config.yaml
intermediate_size: 320
norm_place: "pre"
parallel_block: false
lr_mult_o: 1.23
warmup_steps: 200
max_seq_len: 512
max_steps: 2580
dataset: "wikipedia_en"
Each number is 128 + 32 x the weight over the matrix's rms, rounded and kept within 0 to 255. Layers, rows and columns count from 0.

# layer 3 MLP up, 320x160, rms 0.072, rows 185-199, columns 0-159
[[ 99 143 123 131 120 130 102 181 118 143 114 121 149 113 193  80 115 149 133 137 123 122 183 159 112  92 123 100 124 133 138 149 138 149  90 124 125 141  98 168  97 142  48 139 124  98 126 135 164 150 168 117 104 149 132 123 119 114  67 230 103 119 105 143 105 117 159 102  52 127  97 113 160 113 168 122 172 135 132 132  71 129 109 158 158  85 169 126 125 157 123  83  64 143 150  20 150 115 122 150 137 121 115 146  66 151 106 157 183 161 146 159 133 132 164  84 140 107 109  79 173 112  95 139 127  63 110 174 177 184 135 112 103 158 134 113 104 151 159 123  89 133 125 178  96 173  94 153 110 158 197 133  93 166 201  57 100 113 111 135]
 [117 123 120 102 152  81 134 162 130 107  92 158 145 114 145 126 107 142 176 161 169 148 162 170  85 159 135 121 152 179 139 111 108  73 110 159 147 194 169 151 120 111 107 123 119 130 150  82 131 160 143  71 116 127 108 145 113 152 142 149 158  83 131 130 106 154  37 213 106 212 158 117  68  82 112 150 177  90 121 139 142 161 145 110 123 123 213 167  84 160 111 144 153 134 119 136  71 138 158 144 112 108  61 162 163 127 105  95 116  88 144 147 195  95 140  59 152 106 128 209 115 133 109 160 122 137 124 131 170  89 106  90 120 115  91  81 151 138 108 141 114 112 143 127 156 135 136 154  63  94 132 144 139 115 149  94  91  93 139 122]
 [156 102 179 177 166 166  83  60 186  59 215 133 137 142 148  73 126 151 119 140  80 133  87 159 151 133  77 134 153 159 155 151 154  98  89 128 168 189 134  73 123 178 192 139 140  73 117  76 131 123  88  71 148 157  69 180 206 161 116 103 127 139 157  61 130  50 132 107  87 162 104  99 164 150 133 142 132 185 144 105 103 164 165 129 113 144 108  90 120 127 161 112  88 152 151 134 112 149 136 175 114 159 180  82 116 187 150 115 136 110 112 114 148 103 105 105 142 134 116 112 137 208 166 139 116 102 121 137  90 126 165 116 124 154 109 107  99 130 160 141 112  87 178 116  83  95 118 120  90 133 163 160 159 124 140 180  68 134 152 120]
 [132 155 189  94  99 132 142 142 169 107 145  88 124 127  89 136  85 140 142 120  96 136  74 167 113 150 148 124 164 145 136 145 171 127 144 104 152 107 139 197  91 111 119 119 154 160 113 176 162 123  96 209 143 134 173 150 115 156 160 152 153 148 186 130 114 102  91  82 121 100 106  68 146 112  81 126 116 136 105 186 108 144  88  95 169 129 149 167 139 132 120 136  56 120 175 151 151 135 161 118 137 197 167 165 147 162 158 132 139 204 131 138 135 142 132 122 116  99  88 167 129 113 107 104  99 128 171 159  75 164 136 133 145 128 164 121 102 158 137 124 123 182 147  97  98 123 143  96 137 172 139  77 159 165 128  84 140 147  82 168]
 [162  91 160 152 174 117  45 160 108 130 131 109 131 139  87  79 126 148  87 142 143 180 136 179 146 154 104 133 108  77 161 156  67 118 142  89  97 131 109 163 173 130 195 112 143  69 115 104 129 167 142 123 107 147 144  99 151 113 115 103 119  92 124 127  89  99 149 139 105  94  28 139  92 127  92 127 121 133 137 117 144 128 140 161 157 115 119 129 146 138 101  75  53 142 150 124 152 193 181 103 139 112 105  78 110 172 131 127 142 135 155 117 116  98 162 186  55 120 159 153  72  83 114 137 116 136 113 180 101 195 148 191  63 109 150 152 187  92  84 149 130  75 161 154 140 138 105 134  83 120 151 118 101 186 139  47 149 156 118 164]
 [127 137 128 107 129 147 159 159 132 147 143 122 160 111  57  95 144 109  76 124 166 137 128 155 121 150 111 162  69 148 128  91 163 101 123 100 105  75 109  95 184 153 136  90 108 157  92 138 141 187  90 148 108 104 164 149 108 193 149 129 140 110  76 131 112  54  83  80  48 168 101 116 104 147 103  56 181 137  94 161 151 117  87 192 173 119 175 151 138 137 198 133 133 144 152 122 179  63 129 125 138 114 114 147 127 120 132 149  94 142  65 137  90 139 145 122 160 160 101 100 176 131  95 156 127 125  92 119 115  99 135  70  58 135 120  98 138  84 105 172 154 134 125 165 133  86 143 172 130 144 158 191 173  91  70 120 129 136 158 122]
 [148 108 109 129 125 114 161 135 164  68 137 117 132 169 115 111 181  68 149 181 159  53 113 137 180 101 149 123 135 159 118 180 152  70  90 135 191  65 144 149 134  98 117  88 102 121 157 127  87  87 184 145  80 148 111 137 129 170 151 126 161 124 145 165 148 131 184 117 120  72 112 178 132 109 187  95 122  81 127 139 111  98 154 149 135 124 124 111  41 124 136 150 141  54 127 136 153 143  70 148 131 107 157 113 131 157 110 157 148 124  99 183 143 119  74  85 101 130 102 129 135 123 148 158 232 144 104 146 137  79 151 122 112 141 104 126 181 143 146 137 112 143 141  90 107 131 125  90 137 136 123 111 154  94 130 141  85 137 143 107]
 [142  84  76 163 131 136 171  94 145 205 155 122 121 148 139 168 164 141 134 129 147 121 188 167 148 127 177 161 120 131 153 167 144 130 177 162 164 232  17 123 120 163 158 121 130 118 169 176 112 128 115 107 131 108  88  56 151  76 111 135 145 136  65  99 163 128 188 125 138  89 151  96 131 177 184 199 159 122  97 113 102  78 175  70 106 110  95 134  88 146 177  92 107 104 129 157 158 100 188 148 147 129 154 151  82  88 138 114 182  65 124 136  99 103 181 123 154 176 178 118 184  85  92 110 133  97 122 163 128 105 127 121  39 146  77 131  74 106 128 111 132 157 124 147 118 146 130  81 152 117 159 177  85 133 163 138 155 109  99 102]
 [175 144  91 151 170  80 136  86 139 149 130 126 127 152 154 116 145 104 117 110 123 127 105 133 134  87 143 112  78 110 152 151 128  34 134 103 178 152 120 104  81 162 111 150 121 103 127  83  78  98 105  78 186 119 170 144 159 119 130 115 114 166 165  88 124 202 115 158 127 167 123 164 133 133 169 114  97 168 170 132 162 152 140 152 104 129  92  93 130 140 123 116 169 165 102 128 136 144 142 141 134 183 104 151 175 132 145 144 133 108 136  58  29 132 124 134 138 113 139  74  97  78 106 143 127 111 115 153  77  67 101 129 155 107 101 106  96 140 168 113 108 119  91 153 164 126  98 100 135 101 137 170  82 129 100 110  98 140 116 168]
 [211 145 110 135 107 113 103 179  37 115 153 217 123 160 132 172 102 181 132  75 147 124 141 154 121  96 149 118 124  96  95 146 134 111 106 133 117 123 158 142  85 128 115 139 162 165 112 170 138  77 123 158 137 104  96 149  84 121 157  74 129 168 124 141 111 121 169 135 141 121 128 113 174 148 150 134 128 141 152 160 143 129 113 107 139 204 146 132 117 168 144 155 149 112 119 159 155 152 137 126 102  31  92 103 172  97 134 184  71 186 114  55 143 155 155  97 162 138 106 168  94 110  71 118 150 154 139 104 144 112 144  99 103 107 166 138 150 101 139 132 170 161 167  71 205 131  88 172 114 123 105  99  86 210 145 199 193 134 149  97]
 [ 93 148 142  81  89 163 102 152 193 117 182 124 107 128  93 143 155 166 177 140 165 145 122 154 153 139 142 193 137 144 138 122 134 126 149  88 124  86 123 183 129 113  91 188 173 116 132  97 107 153 117 111 118 140 144 162  83 103  92 136 142 126 128 102  98 116 118 112 144 146 126 125 113 167 100 124  95 179  70 172 155 160 146 138 104 102  88 141 158 128 134 163 140 110 182 112  85  90 165 112  57 116 134 140 167 108 125 137  98 157 105 140 132  68 126 148  92 110 134 173 138 136 113 150 121  93 167 113 114 103  99  96 156 157  81 149 126 141 126  92 155 142 110 126 100 144 152 121 190 146 111 144  83 157 119 145 105 113 118 130]
 [130  71 101 126 168 133 181 113 133  72 119 158 163  61 142 115 105 138 103 115 116 122 167  89 146 115 164 177  86 109 135 117  91 119  82 101  60 136 169 141 119 174 111 190 139 108 122 132 141 101 174  82 176 107 152  82  57 121 147 120 114 111 125 156  86 116 148 124 128 117  64 102  96 112  87 166  97 165 134 159 116 203 104 124 138  88 124 145 135 113  87  85 150 159 163 105 113 142  67 122 137 144 101  98 122 113 187 204 142 105  70  96  76 188 183 153 116  71 105 182 136  91 104 158 154 135 145  65  99 131  80 132  96  89 168 121  88 158 166 111 137 131 138 130 132 123 165 111  51 128 148 138  65 163 114 122  99  83  57  94]
 [145  91 157 116 132  84 137 110 124 103 169  61 157 149  87 142 141 110 126  57  97 121 169 135  56 102 184 170  90  88 118 139  92  74 155 109 123 129 137 150 104  75 113 108 140 134  96  93 137 160 106 146 147  72 103 136 121 118 169  60 111 100 128 137 148 150 132 152  76 128 133 129 157 141  93 105 119 122 108 127 138 141  77 174  64 109  85 127 139 101 160 150 122 168 125 149 100 156 155  64 136 121 138 131  44 102 152 157 151  60  65 162 135 195 102 153 201 154 155 127  94 161 138 112 128 100 105 141 159 131 122 148 145 106 164 123 150 184 127 119 150 115 194 134 106 159 142 104  99 140 109 116 138 161  99  75  74 186 140  48]
 [ 87 118  88 124  57  96 145 118 175 163 192 153  97  73 151  55 157 145 144 118  75  88 129 156 164 101 109 147 141  89  84  68 146 172 109 107 113 149  79 117 106 124 172  96  99 116 130 141  75 115 112 116 139 154 112 146  48 121 109 121 108 125  90 117 119 200 141 154 133 111 154 135  88 133 161 157 134 119  47 188 114 155  77 119 189 151 131 170 107 101  90  65 133  90  71 116 151  35 117  61 139 160 164 130 134 140 193 120 162  70 152 101 118 138 118 135 146 170 127 164 107 127 158  94 117 172 120 165 122 127  98 138  96 119 154  94 117 163 160 135 185 133 171 109 150 142 105 119 154 152 186 190 141  99 103 140  87 135 154 154]
 [130  85 187 109  96 140 141  68  52 120 170 167 106 153 158 134 127 136 154 124  69 125 131 187 119 125 122  79  96  96 104 143 103 144 154 106 147 138 159 166 182 146 161 100 134  65 105 129 124 144 145 118  88 140 121 128 155 142 131 124 199 138 141 185 107 106  78 133 136 189 115 127 135 100 132 130  77 111 139 101 126 150 152 115 174 133 133 152 102 198  97  96 136 107  83 179 155 140 149  86  61 146  92 119 132 137 113  72 121  95 159 207 161  99  88 154 154 133  83  81 100  61 132 175 133 132 113 164 126 135 153 137 105 121  91 146 111  62 107  92 122 158 135 135 168  68  88  63 170 128  79 158 153 131 103 149 123 138  87 152]]
# layer 3 MLP down (transposed), 320x160, rms 0.0682, rows 185-198, columns 0-159
[[105 132 142 112 123 176  97 150 126 108 115  99 131 123 113 112  85 119 153 125  61 148 115 118  73  79 168 143 139 160 144  95  85 101 119  79  91 129 146 134 180 100  85 129  94  97 184 149 153  96  76  99 124 105 186 165  67 129 103  97 110 169 186 128  64 133 146 187 104 116  37 181  57 132 182 137 116 143 113 107 140 152 108 132 116 123 145  98 140 205 100 150 159 123 141 127 156 134 114 115 149 133 171  98  97 158 111 194 150  95  41 184  50 147 128 122 136  87  62 167 179 116 165 132 139 127 123 144 138 141  96 118 109 185 101 138 115  90 127 179 128 155 160 150  81 130  89  98 124 124 123 144 146 130 109 113 134  88  55 121]
 [139 150 120  71 128 105 133 149 127 196  93 101 123 122 162 100 146  96 120 105  85 174 160  91 116  95 154 106 159 101 143 116 115 140 114 147 120 102  79  93 159 145 188 175 167 142 150 147 143 102 147 162 109 134 134 134 136 102 137 116  36 152 160 134  98 142  85 141 184  80 179  85 131  80  99 132 127 119 142 128  98 131  92 160 159 121 135  68 134 128 170  85  97 173 150 136  97 176 160 101 148 156 142  83 176 127  67  49 112 147 121 152 174 101  84  85 132 101 168 104 137 143 164 103  93 194  97 125 135 129 153  87 160 136 131 183 135 117 120 133 138 135  98 115 128 104 110 117 117 145 148  90  81 159  99 127 159 188 160 107]
 [ 72 109 116  55 127 162 119 121 145 111 151 107 145 123 108 122 153  46 157  93 113  93 140 131 149  66 141 182 151 106 131 149  80 160 131  97  60 119  88 169 181 112  92  84 193  66 116 136 117 121 107 120 100  97 168 125  87 131 152 130  97  49 102  62 122 127 151 133 166 143 140 172 104 137 138  84 122 163 134 143  83 121 182 100 161  86 162  89  84 126 157 195  96  55 166 123 106  97 163 114 159 125  63 192 184 112 122 111 143 126 129 147 130 170 107 130 123 128 106  98 103 184 127 112  93 140  98 131 105 219  84 122 103 123 134  96  99 181 142 168 145  91 103 178 100 160  79 155 127 163 111 110 115 134 157 194 113  90 109 127]
 [ 91 185  60 106 173 143 151 113 161 188 106 194  91 129 139  85 126 151  85 179 124  89 133 142 129 153 132 127 144  94 130 169  74  39 130  71 132  97 131 109 233 117 112 162 141 132 122 136 119 195 122 127 121 136 119 131 205 117  99 115 167 133 120  92 128 104 138 162 148 169 141 136  60 188 116 126 101 107 124 115 147 105 143 119 143 146  94 148 109 107 106  83 148  87 113 119  99 147 138 122 100 105  94 126 160  92 130 153  96 117 163 174 151 129  94 123 147 148 144 149  79 113 144 106 151 131 172 168 106 155 131 125 136 165 114 123 100 119 137 125  75 124 132 176 189 185 176 128 103  84 120 112 172 167 115 124 125 134  93 106]
 [112  98 177  73 132 105  82 190 135 141 165 143 160 142  44 147  84 150 115 170 106 105 164 130 147 140 107 147 123 202 128 138 158 161 143 133 171 112 185 157 140  81  92 102 117  70 146 114  60  87 166 126 143 164 156 163 129 155 136  90 116 139  62 172 105 225  71  63 115 167 172  99 130 127 171 149  87 122  78 130 102 116 174 158 104 135  83 128 149 135 194 160  79 169 159 149 129 115 149 141 189 170  95 126 111 170 141  85 174 164  82  85 120 110 119 142 171 184 168 134 110  95 150 111 132 133  87 148 113  58  98  93 165 124 150 112 146 144 121 193 146 113 116 110 167 119  82 106 143 171 118  90 114 129 185 157  69  86 134 134]
 [152 114  77 102 117  87 137  98 127 148 175 106 178 121 170 180  71  78 159  76  70 177 168 129  92 104 107  86  56  81 127 181 151 149  79 123 144  91 123 149 101 158  78 157 134 131  84 145 160 161 130 140 125 121 105 172 161  85 149  80 106 102  39 132 117  91 131 140 172 138  93 144 122  84 129 143 141 120 185  61 137 152 130 101 114 109 146 110 205 114  78 212 162 169  81  79  83 130 181 197 169  89 128  83 128  93 122  91 116 164 146 156 128 116 168 118 135 113 132 111 148 189 126 134 120 136 153 185 154 132 116 131 151 121  77  72 117 125 125 138  87 172 130 130 154  93  96 181 101 135 112 110 143 123 108 161 186 150 110 126]
 [144 105 118 105 135 118 133  68 165 120 125 148  84 128 145 141  96 125  82 182 103  87 170 180 189  95 141 111  87 120 138 167 168 121 160 181 138 128 116 165  79 181 159  96 196 119  77 109  76 159 161 192 159 111 164 133 184 156  88 112 120 104 131 128 122 104  78  92  87 153 115 163 111 103 107 147  99 110 178 113 104 157 177  74 125 117  52 161 125 116 139 168  89 142 143 114 160 142 103  88  93  83 179  97 186  92  80 157 141 142 126 124 126 163 144  94 124 158 117 125 149 141 118 159  97 108 102 170 165 124 131 148 144 151  59 117 151 185 165 145 151 159 159 124 137 135 150 110  77  68 101 134 159  88 167 117  68 114 140 120]
 [143 113 151 118 163 121 149  52 130 138 153 152 103 144 108 127 101  99 120 140 117  72 129 188 100 141 133 119 158 179 162 222  93 143  80  65 118 105 124  82 176  86 142 144 166 164  91 143 151  86  84 143 122 162 106 133 104 152  67 105 140 108 115 107 181 103 137  74 101 197 138 126 154 143 178 137 127  90 120 107 184 104 105 136 114 132  72 150 181 157 115 109 129 103 132 106 103 107 106  90 141 112 171 143 165 121 175 126 147  70 160 131 165 131 128 134 102  81  98  58 102 124  95 113 125 139 120 166 147 173 185 120  95  98 126 127 134 149  90 113  85 158 169 113 110 121  31 138 150 142 183 119 140 103  97 143 130 162  68 109]
 [136 193 133 163  76  93 169 126 137 151 122 161 149 175 102 121 127 119 172 142 144 126 100  89 102 132 111 180 135 109 126 170  75 143 175 129 123 134  92 132 154 160 150 139 107  96  77 184 129 169 151  86 163 190 135 146 172 126 149 180  64  90 170 176 153 104 129 113  84 130  73 118 107  90  68 169 103 194 154 174 186 150 128 100 139 126 125 124 138 135 119 101  98 153 109 124 134 124 163 114 123 201 130 137 113 160 116 122 134 101 186 168 101 109 128 157 139 124 202 105  82 105  95  90 126 137 225 101  95 106 134 111 156 133 170 156 172 109 105 160 146 124 151 155  69 156 156 161  88  85 113 151  87 131 129 111  88 148 141 177]
 [ 77  84  88 112 141 191 168 113 117  76  96 145  99 133 174  81  81 128 101 146 110 126 103 163 189 172 162 163 143 150 115 119 159 131  96 116 124 129  67  94 159  83 127  78 213 154 150  73 142  80 116  95 148 191  73 128 178 132 103 167 153 107 154 125 148 117 115  96 163 127 178  79 138 163 147 167  91 136 133 183 105 131 147 128 114 126 151 147 140 101 156 113 171 105 174 126  92 109  27 147 127 136 162 117 130 119 131 102  91  93 113  92 118 178 117  99 124 173 114 162 117  87  97 128 147  91 163 157 168  87 102 121 166  91  83 118 163 116 181  84 132 132  61 117 124  93 153  82 216 133 141  85 126 134 126  81 162  92 135  46]
 [136 132 105 115 140 128 125 136  90 127  94 193 123 148 214  47 160 166 143 138 129 169  97 118 120 120 162 116 152 106 102 153 128  90  94 117 113 170 128 139 130 143 115 147 165 175 125 129  98 143 124 192 162 143  85 146 171 175 153 134 146 133 142 154  98 136 134 146 131 101 151 113 114  85 177 156 146 111 137  92 117  67 113 132 116 138 112 137 122 124  67  93 120 103 155 153 172  77 153 117 124 154 134 188 165 129 151 148 107 120 136 144 134 161 140 147 131 137 134 111 115 113 130  84 152 190  94 117  84  56 112 147 147 102 130 157 107 156 143  90 130 148 122 139 159 100 144 102 110 102 144 109 153 154 172 101  74 105 134 172]
 [126 152 130 131 174  96 118 156 119  85 132 159 132  63 182 117 131 100 232 146 129 113 136 156 137  99  87 181 161 133 186 139  95 116 170 134 164  53 121 104 131 145 133 185 123 110 196  95 149 129  98 187 117 162 156 131  83 143 161 121 138  92 146  68 123 136 118 152 172 204 129 171  71 123 137 114 115 147 143 189 100 172 111 143 125 127 134  65 103 142 128 116 150 116 103 156 166 111 142  80  43 119 101 142 153 123 138 148 107  60 164 171  91 110 137 138 151 142 120 138 142 105 179  97 105 156  71 139 139 168 123 148 186 143 106 125 131 142  76  93  87 136 113 132 106 109 170 193 135 147 126  96  99 143 119 115 112 132  76 115]
 [138 118  96 149 205 113 113 132 107 210  95 142 154 163 131 111 109 141 122 152 105 120 191 130 210  89 122 127 190 130 113  55 109  94  93  73 114 147 120  97 165 104 122 146 154 107 161 127 124 118  16  83 158 138 137 122 133 113 150 189 118 136 107 125 170 108 128 169 169 119 169 124 126 102 101 120  75 143 110 132 144  93  85 106 104 122 137 113  95 156 104 125 127  71  69 115 143 180  78  79 162 139 114 103 166 145 133  95 143 157 126  97 148 138 148 117 140  64 149  85 111 107  85 147 177 160 139 102 148 158 148 132 119 126 177 162  95  89 127 174 157 170 112 132 161 151 133 109 102 119 144 175  88  96 127 167 186 137  97 108]
 [165 121 110 103 133 118  72 120 122 153  56  99 143 152 137  92 133 143 173  92 177 178 163  89  99 134  87 115 164  95  37 156  59  98 190 100 159 130  89 181 125 125 132 165 102 122 138 107 109 144 165  59 151 151  89 147 152 118 187 155 100 127  56 179  93 102 134 120  84 130 132 179 164 143 106 121  79 137  75 167 148 160 211 114 125 157 142 159 193 161 118 121 163 147 143 182 177 100 121 108 139 201 123  93 148 148 140 182 183 120  71  93  81  76 154 127 121 179 122 123 144 119 134 103 121 119 160 120  63 127 103 154 142 119 172 143 132 131 142  98 104  86  62 100 180 104 168  97 149 156 137 114 157 139  97 145 110 104 143 112]]
# layer 3 MLP gate, 320x160, rms 0.07, rows 186-199, columns 0-159
[[138 164 107 159  74 154 132 155 150 128 113 134 101  94 101 135 111 172 172 162 156  82 102 117 147 100 143 183 189 140 169  89 110 126 104 152 150 161 151 149  91 161 193 156 129 101 132  66 105 190  99  85 138 157 149 147 109 119 128  99 135 121 127 120 147 210  58 155 133 143 137 186 121  68 109  96 146 115  91 165 147 125 155 110  79  68  77 133 126 123 168 148 121 149 117 160 183  66 100 126  79 147 128 149 161 131  88 109 131 139 113 126 199  79 202  82 130 141 200 128  72 203 178 134 114 124  60 115 131 102 136 116 111  78 169 121 109 104 155 126 175  99 148  97 121 176 167 143 105 119  81 159 108 147 119 106 125 181 147 123]
 [174 162 121 138  61 119 124  80 134  92 135  80 121 127 107  97  83  75 113 105 178 102 154 163 112 183  97 154 156 146 163 109 100 136  44 105 200 110 140 151 106 167 129 146  95 122 144 107 150 157 119 153 168 187 130 155 126 110 140 129 170 124 140 122 199 114 178  99  87 132 103  95 195 120  93 156 103 110 123 113 119 159 128 182 162 120 102 206  74 111 146 113  84 115 118 138 136  81 107 141 134 145 168 157 150 125 169 145 153 149 123 103 109  99 152 111 164 141 185 146 168 161 117 113  82 148  70 141 178  96 117  92  88 158 160  94 149  97 127 155 156  98 115  65  91 216 198 121  80 200 156 143 145 117 119 182 162 147 153  76]
 [142 119 150 126  85  97 141 203 153 117 106 145 126 128 133 131 111 130 154 136 133 111 121  85 160 118 103 179 123 148 122  83 133 147 159 133 145 142 155 116  95  54 111 158 109 151 148 151  97 148 118 110 115 158 125  83  89 114 182 120 129 100  95 118 142 152 108 119 132  87 133 105 100  96 139 158 130  89  79 108 125  39 155 128 129 172 162 133 146  93 151 120  78 147  78  62 108 116  91 142 123  88 113 194 145 170 153 160 169  76 138  59  77 179 167  91 151 102 154 142 123 121 111 117 133 115 163  98 156 103 122 104 107  97  64 114  87 122  99  90  67 106 127  86 199 137 149 103 105 143  42 153  75 128 110  90  80 130  98  82]
 [122 153 191  45  91 155 134 173 166 132 174  82 185 136 106 124  86 124 138  73 159 118 127 132 151 134 194 111 133 140 105 144  59 141  99  89 163 107 149 120  70 100 108 143  68 135 134  83 123 131 120 116 182 167 131 124  91 177 127 113 152  88 126 125 176 164 174 125 154 116 178 156 123 129 154  74 154 124 153 117 100 146 190  69 155 121 125 134 145 180 138 181  64 127 165 127 150 151  93 141  86 195 160 156 117  68 100 128 103 150 123 133  89 143 132 147 160 161  71 177 130 160 148 162 133  85  80 143 109 139 148 143 148 144  99 124 123 122 151 133  62  94 134 141 111 162 112 153 113 125  65 129 149 172 138 116 148 150  76 114]
 [ 93 188 137  89 191 132  94 116  56 106 167 100  92 140 125 164 158 148 141 158 128 187  99 117 118  97 164 169  57 173 182 140  57 172 108  75 144 120 186 104 120 153  60  78 158  98  90 189 134 137 118 144 153 100 142 126 153 175 115  68  96 169 145 165 141  41 127  62  86 113 103 133 120  98  77 124 158 170 162 149 164 163 151 121 149  91 126  82 135  87 113 167 156 188 128 104 209 122 112 123  96 126 116 111 131 122 210 132 179 100 117 140 129  89  94 127 132 176 141 146 141 172 120 116 139 164 142 197 141  95 130 142  42 180 143 121 135  75 150 162 130 116 146 133 120 101  88 179 139 151 144 110 115 166 107 102 116 106 124 111]
 [190 173 105 150 168 152  88 173 114 135 113 154 132 109  97 131 113 154 148 160 116 116 113 118 126 125 150 138 161  93 208 155 158 132  96 156 134 151 142 162 107  97 117 126  70 103 102 162 139 103  90  87 122 129 144 135 118  74  76 113 146 123 102  59 117 152 126 159 116 130 100 106 131 102 141 122 119 124 118  72 135  99  74  67  36  95 157 152 140 131 159  72 119 204  94 146  77 166  64 117  95 135  99 116 136 155 133  63 117 210  81  92 139 125 123  94 170 177 138 132 119  95 142 106 186 135 174  93 129 111 102  95 119 142 113  75 162 110 165 168 148 110 114 135 155 103 134 121 159  57 133 123  96 133 142 111 123 153  95 105]
 [123  47 129 161 127 145 125  93 180 170 162 136 155 127 124 123 136 100 106 180 111  96 143 121 100  71 167 161 142 144 152 110 166 174 166 164 163 214  44  93 112 154 143 189 122 133 147 136  96 127  77 128 145 145 115  86 185  94 152 123 178 131 100 147 182  76 177 101 119 121 160 136 187 158 124 187 167 134 100 157  86  75 122 122 109 101  90 165 118 159 174 107 133 104  93  94 155 122 160 127 121 110 123 112  89  71 131 151 153  97  95 162 152 134 160 107 139 139 137 151 184 112 126 120 132  65 123 142 136  94  94  89 107 113 120 110 143 100  92 118 125 106 138 188 167  94 138 129 142 121 178 203  94 142 152 147 105 143 118  66]
 [118 103 139 109 142 165  92 100 147 124 102 140 137  76 122  99 117 131 148 123  51 192 157 165  97  87 109 138 168 135  67  85 146 112  94 110 149  74 104 149 114 130 139 145 129  98 135 123 135 157 171 102 109 142  75  67 161 146 131 163  84 139  63 116 122 103 106 142 100  88 147  79 184 144 104  82  75 163  81  85 102 124 181 126 141 118 168 126 193 121 168 157 142 168 164 138 128  91 135 132 118 106 153 127 167  99 106 141 112 113 128 169 118 189 104 136 117 128  48 165 155 116 198 163 205 119 149 102 177 151 120 170 102 200 125  62  64  85 107 151 109 167 136 101  93 102 147 164 128 143  71 110 136  51 100 180 138 137 160 102]
 [121 146 103  68 167 205 109  95  96 130 129 142 156 160 189 144 127 103 185 122 139 121  98  82  87 102  77 100 138 104 112 127 110 131 175 123  98 143 152 164 120 141 147 166 112 120 121 201 113 173 132  98 192 153 158 139 193 105 134 179 177 135 173 137 113  77  64  73 177 146 135 163 176  64  84 130 157 186 144 144 154 110 152 173 177 169 130  80 162  99 159 111  85 159 140 125 205 168 105 117 140 128 129 151  90 116 163 123 158 148 135 151 116 135 120  84 149  88  97 119 101 153 119  86 146 148  85 163 147 153 124 151 163 124 139 129 157  84 119 133 113 157 123 176 133 113  89 140 204 137 104 150 141 141  97 156 106 151 155  82]
 [141 124 171 138  84  89 130 169 135  82 142 163  96 110 123 168 136 135  81  98  96 141 117 111  88 167 123 187 109 103 218 160 135 134 113 120 133 126 162 140 143 121 137 164 129 134 102 108 131 148 138 116 153  88 135 145 139 111 151  98 132 102 196  79 189 104  98 134 143  73 104 129 138 138  78 123 105 180 157 197 144 149 116 110 107 201 100 129 154 105 175 179 139 158 169  80 140 133 123 142 131 103  82 135  47 116 117 124 117 139  75 116 148 110 155 120 128 118  90 133 203 155 189  85 101  89 137  98  81 150  80  82 162 152  95  90 104 142 137 146 160 141 137 106  69 145 140 145 152 136 110 113 149 131 107 161 150 129  79 130]
 [154  76 131 124 150 146 155 152 135  85 163  97  74 148  57 103 147 106 154 152 136 127 113 113  90  69 169 175 163 127 191  78  51  81 137  92 133 124 133  78 116 186  86 129 101 123 123 147 177 167 171 149 164  89 110 142 129 129 108 116 141 104 166 109 129 100 119 128 159 175 223 133 131 158 142 124 151 135 102  80  90 172 127  66 158 121 143 117 120 106  91 117  78 143 149 116 141 110  54 117 131 114 150 177  94  63 153  94  94  97  94 140  85 123 138 144 121  86  99 131 135 142 130 112 119  99 115  72  83 132  91 168 110 159 115 124 102 137 139  84  90 164 147 147 119 126 121 110  95 166 149 163 143 173 137  92 144  57  84  71]
 [117 107 178 155 190 167 141 140 127 168 142 122 147 167  97 125 112 145 121 170 134 160 176 177 181 135 107 127 167  76 109 136 122 116 115  79 167 134 116  73 174  96 117 152 124 149  92 143  85 111  91 120 115 160 201 150 106 117 121 143 124 157 127 118 147 153 117  96 151  61 127 112 143  93 159 125 131 104  85 113 133  45 108 144 171 157 110  84  91 144 144 116 133  84 133 157  95 134 125 123 169 173 140  94 150 164  90 110 139 188 105 103 164  99 210 113 136  41 165 126 112  80  98  86 173  98  90 144 138 114 133 137 153 118 174  67 136 141 128  79 132 167  93  84 184 102 129 107 166 143 113 140  56 111 185 113 129  69  43 125]
 [127 157 170 125 189 186 115 112 136 156  91 128 142 170  90 240 127 123 112 136 158 130 116 156 104  94 101 157 120 115 127 129 141 167  67  85 144 131 163 120 146 145 115 137 140 153 135 116 117 158 207 119 140 129 126 111 157 121  99 134 156 152 166 161 113 172 124 123 197 135 159  88 146 166 136  79 144  78 186  79 113  75 117 138 157 134  95 123 121 133 150 190 128  91 209 119 120 135 153 138 108  47 126 127 120 116 130 175 113 140 101 164  94 135 103  71 146 100 119 157 106 113 127  77 134 172 109 163 136 202 148  92 204 155 102 130 119  93 150 112 120 104 147 155 106 150 140 107  67 129 102 169 108 177 142 133 126  82 137 111]
 [162 188 155 122 144 150 127 152 222  68  87  88 134 133  71 138 139 108 109 174 100 149 122  96 142 166 186 151 156 146 136 152 144 126 154 136  95 151 128 145 139 187  60 162 106 131 146 184 150  85 113  79  88 167 116 131 113 160 137 122 101 105 105 144  97 148 167 101 122 145 113  82 135 152  89 118 147 191 157 162 147 120 129  99 127 119 140 129  96 129 156 142  98 179 187 135 158  97 110 127 158  84 147 168 111 143 104 156 155 147  93  97 107 126 105 106 149 233  89 147 135 167 156 143 115 136 111 120 135 110 103 111 141 185 100 103 128 153 117 138 103  84 147 123 119 162  97 167 166 121 191  92  67 119 156 128 118  86 155 104]]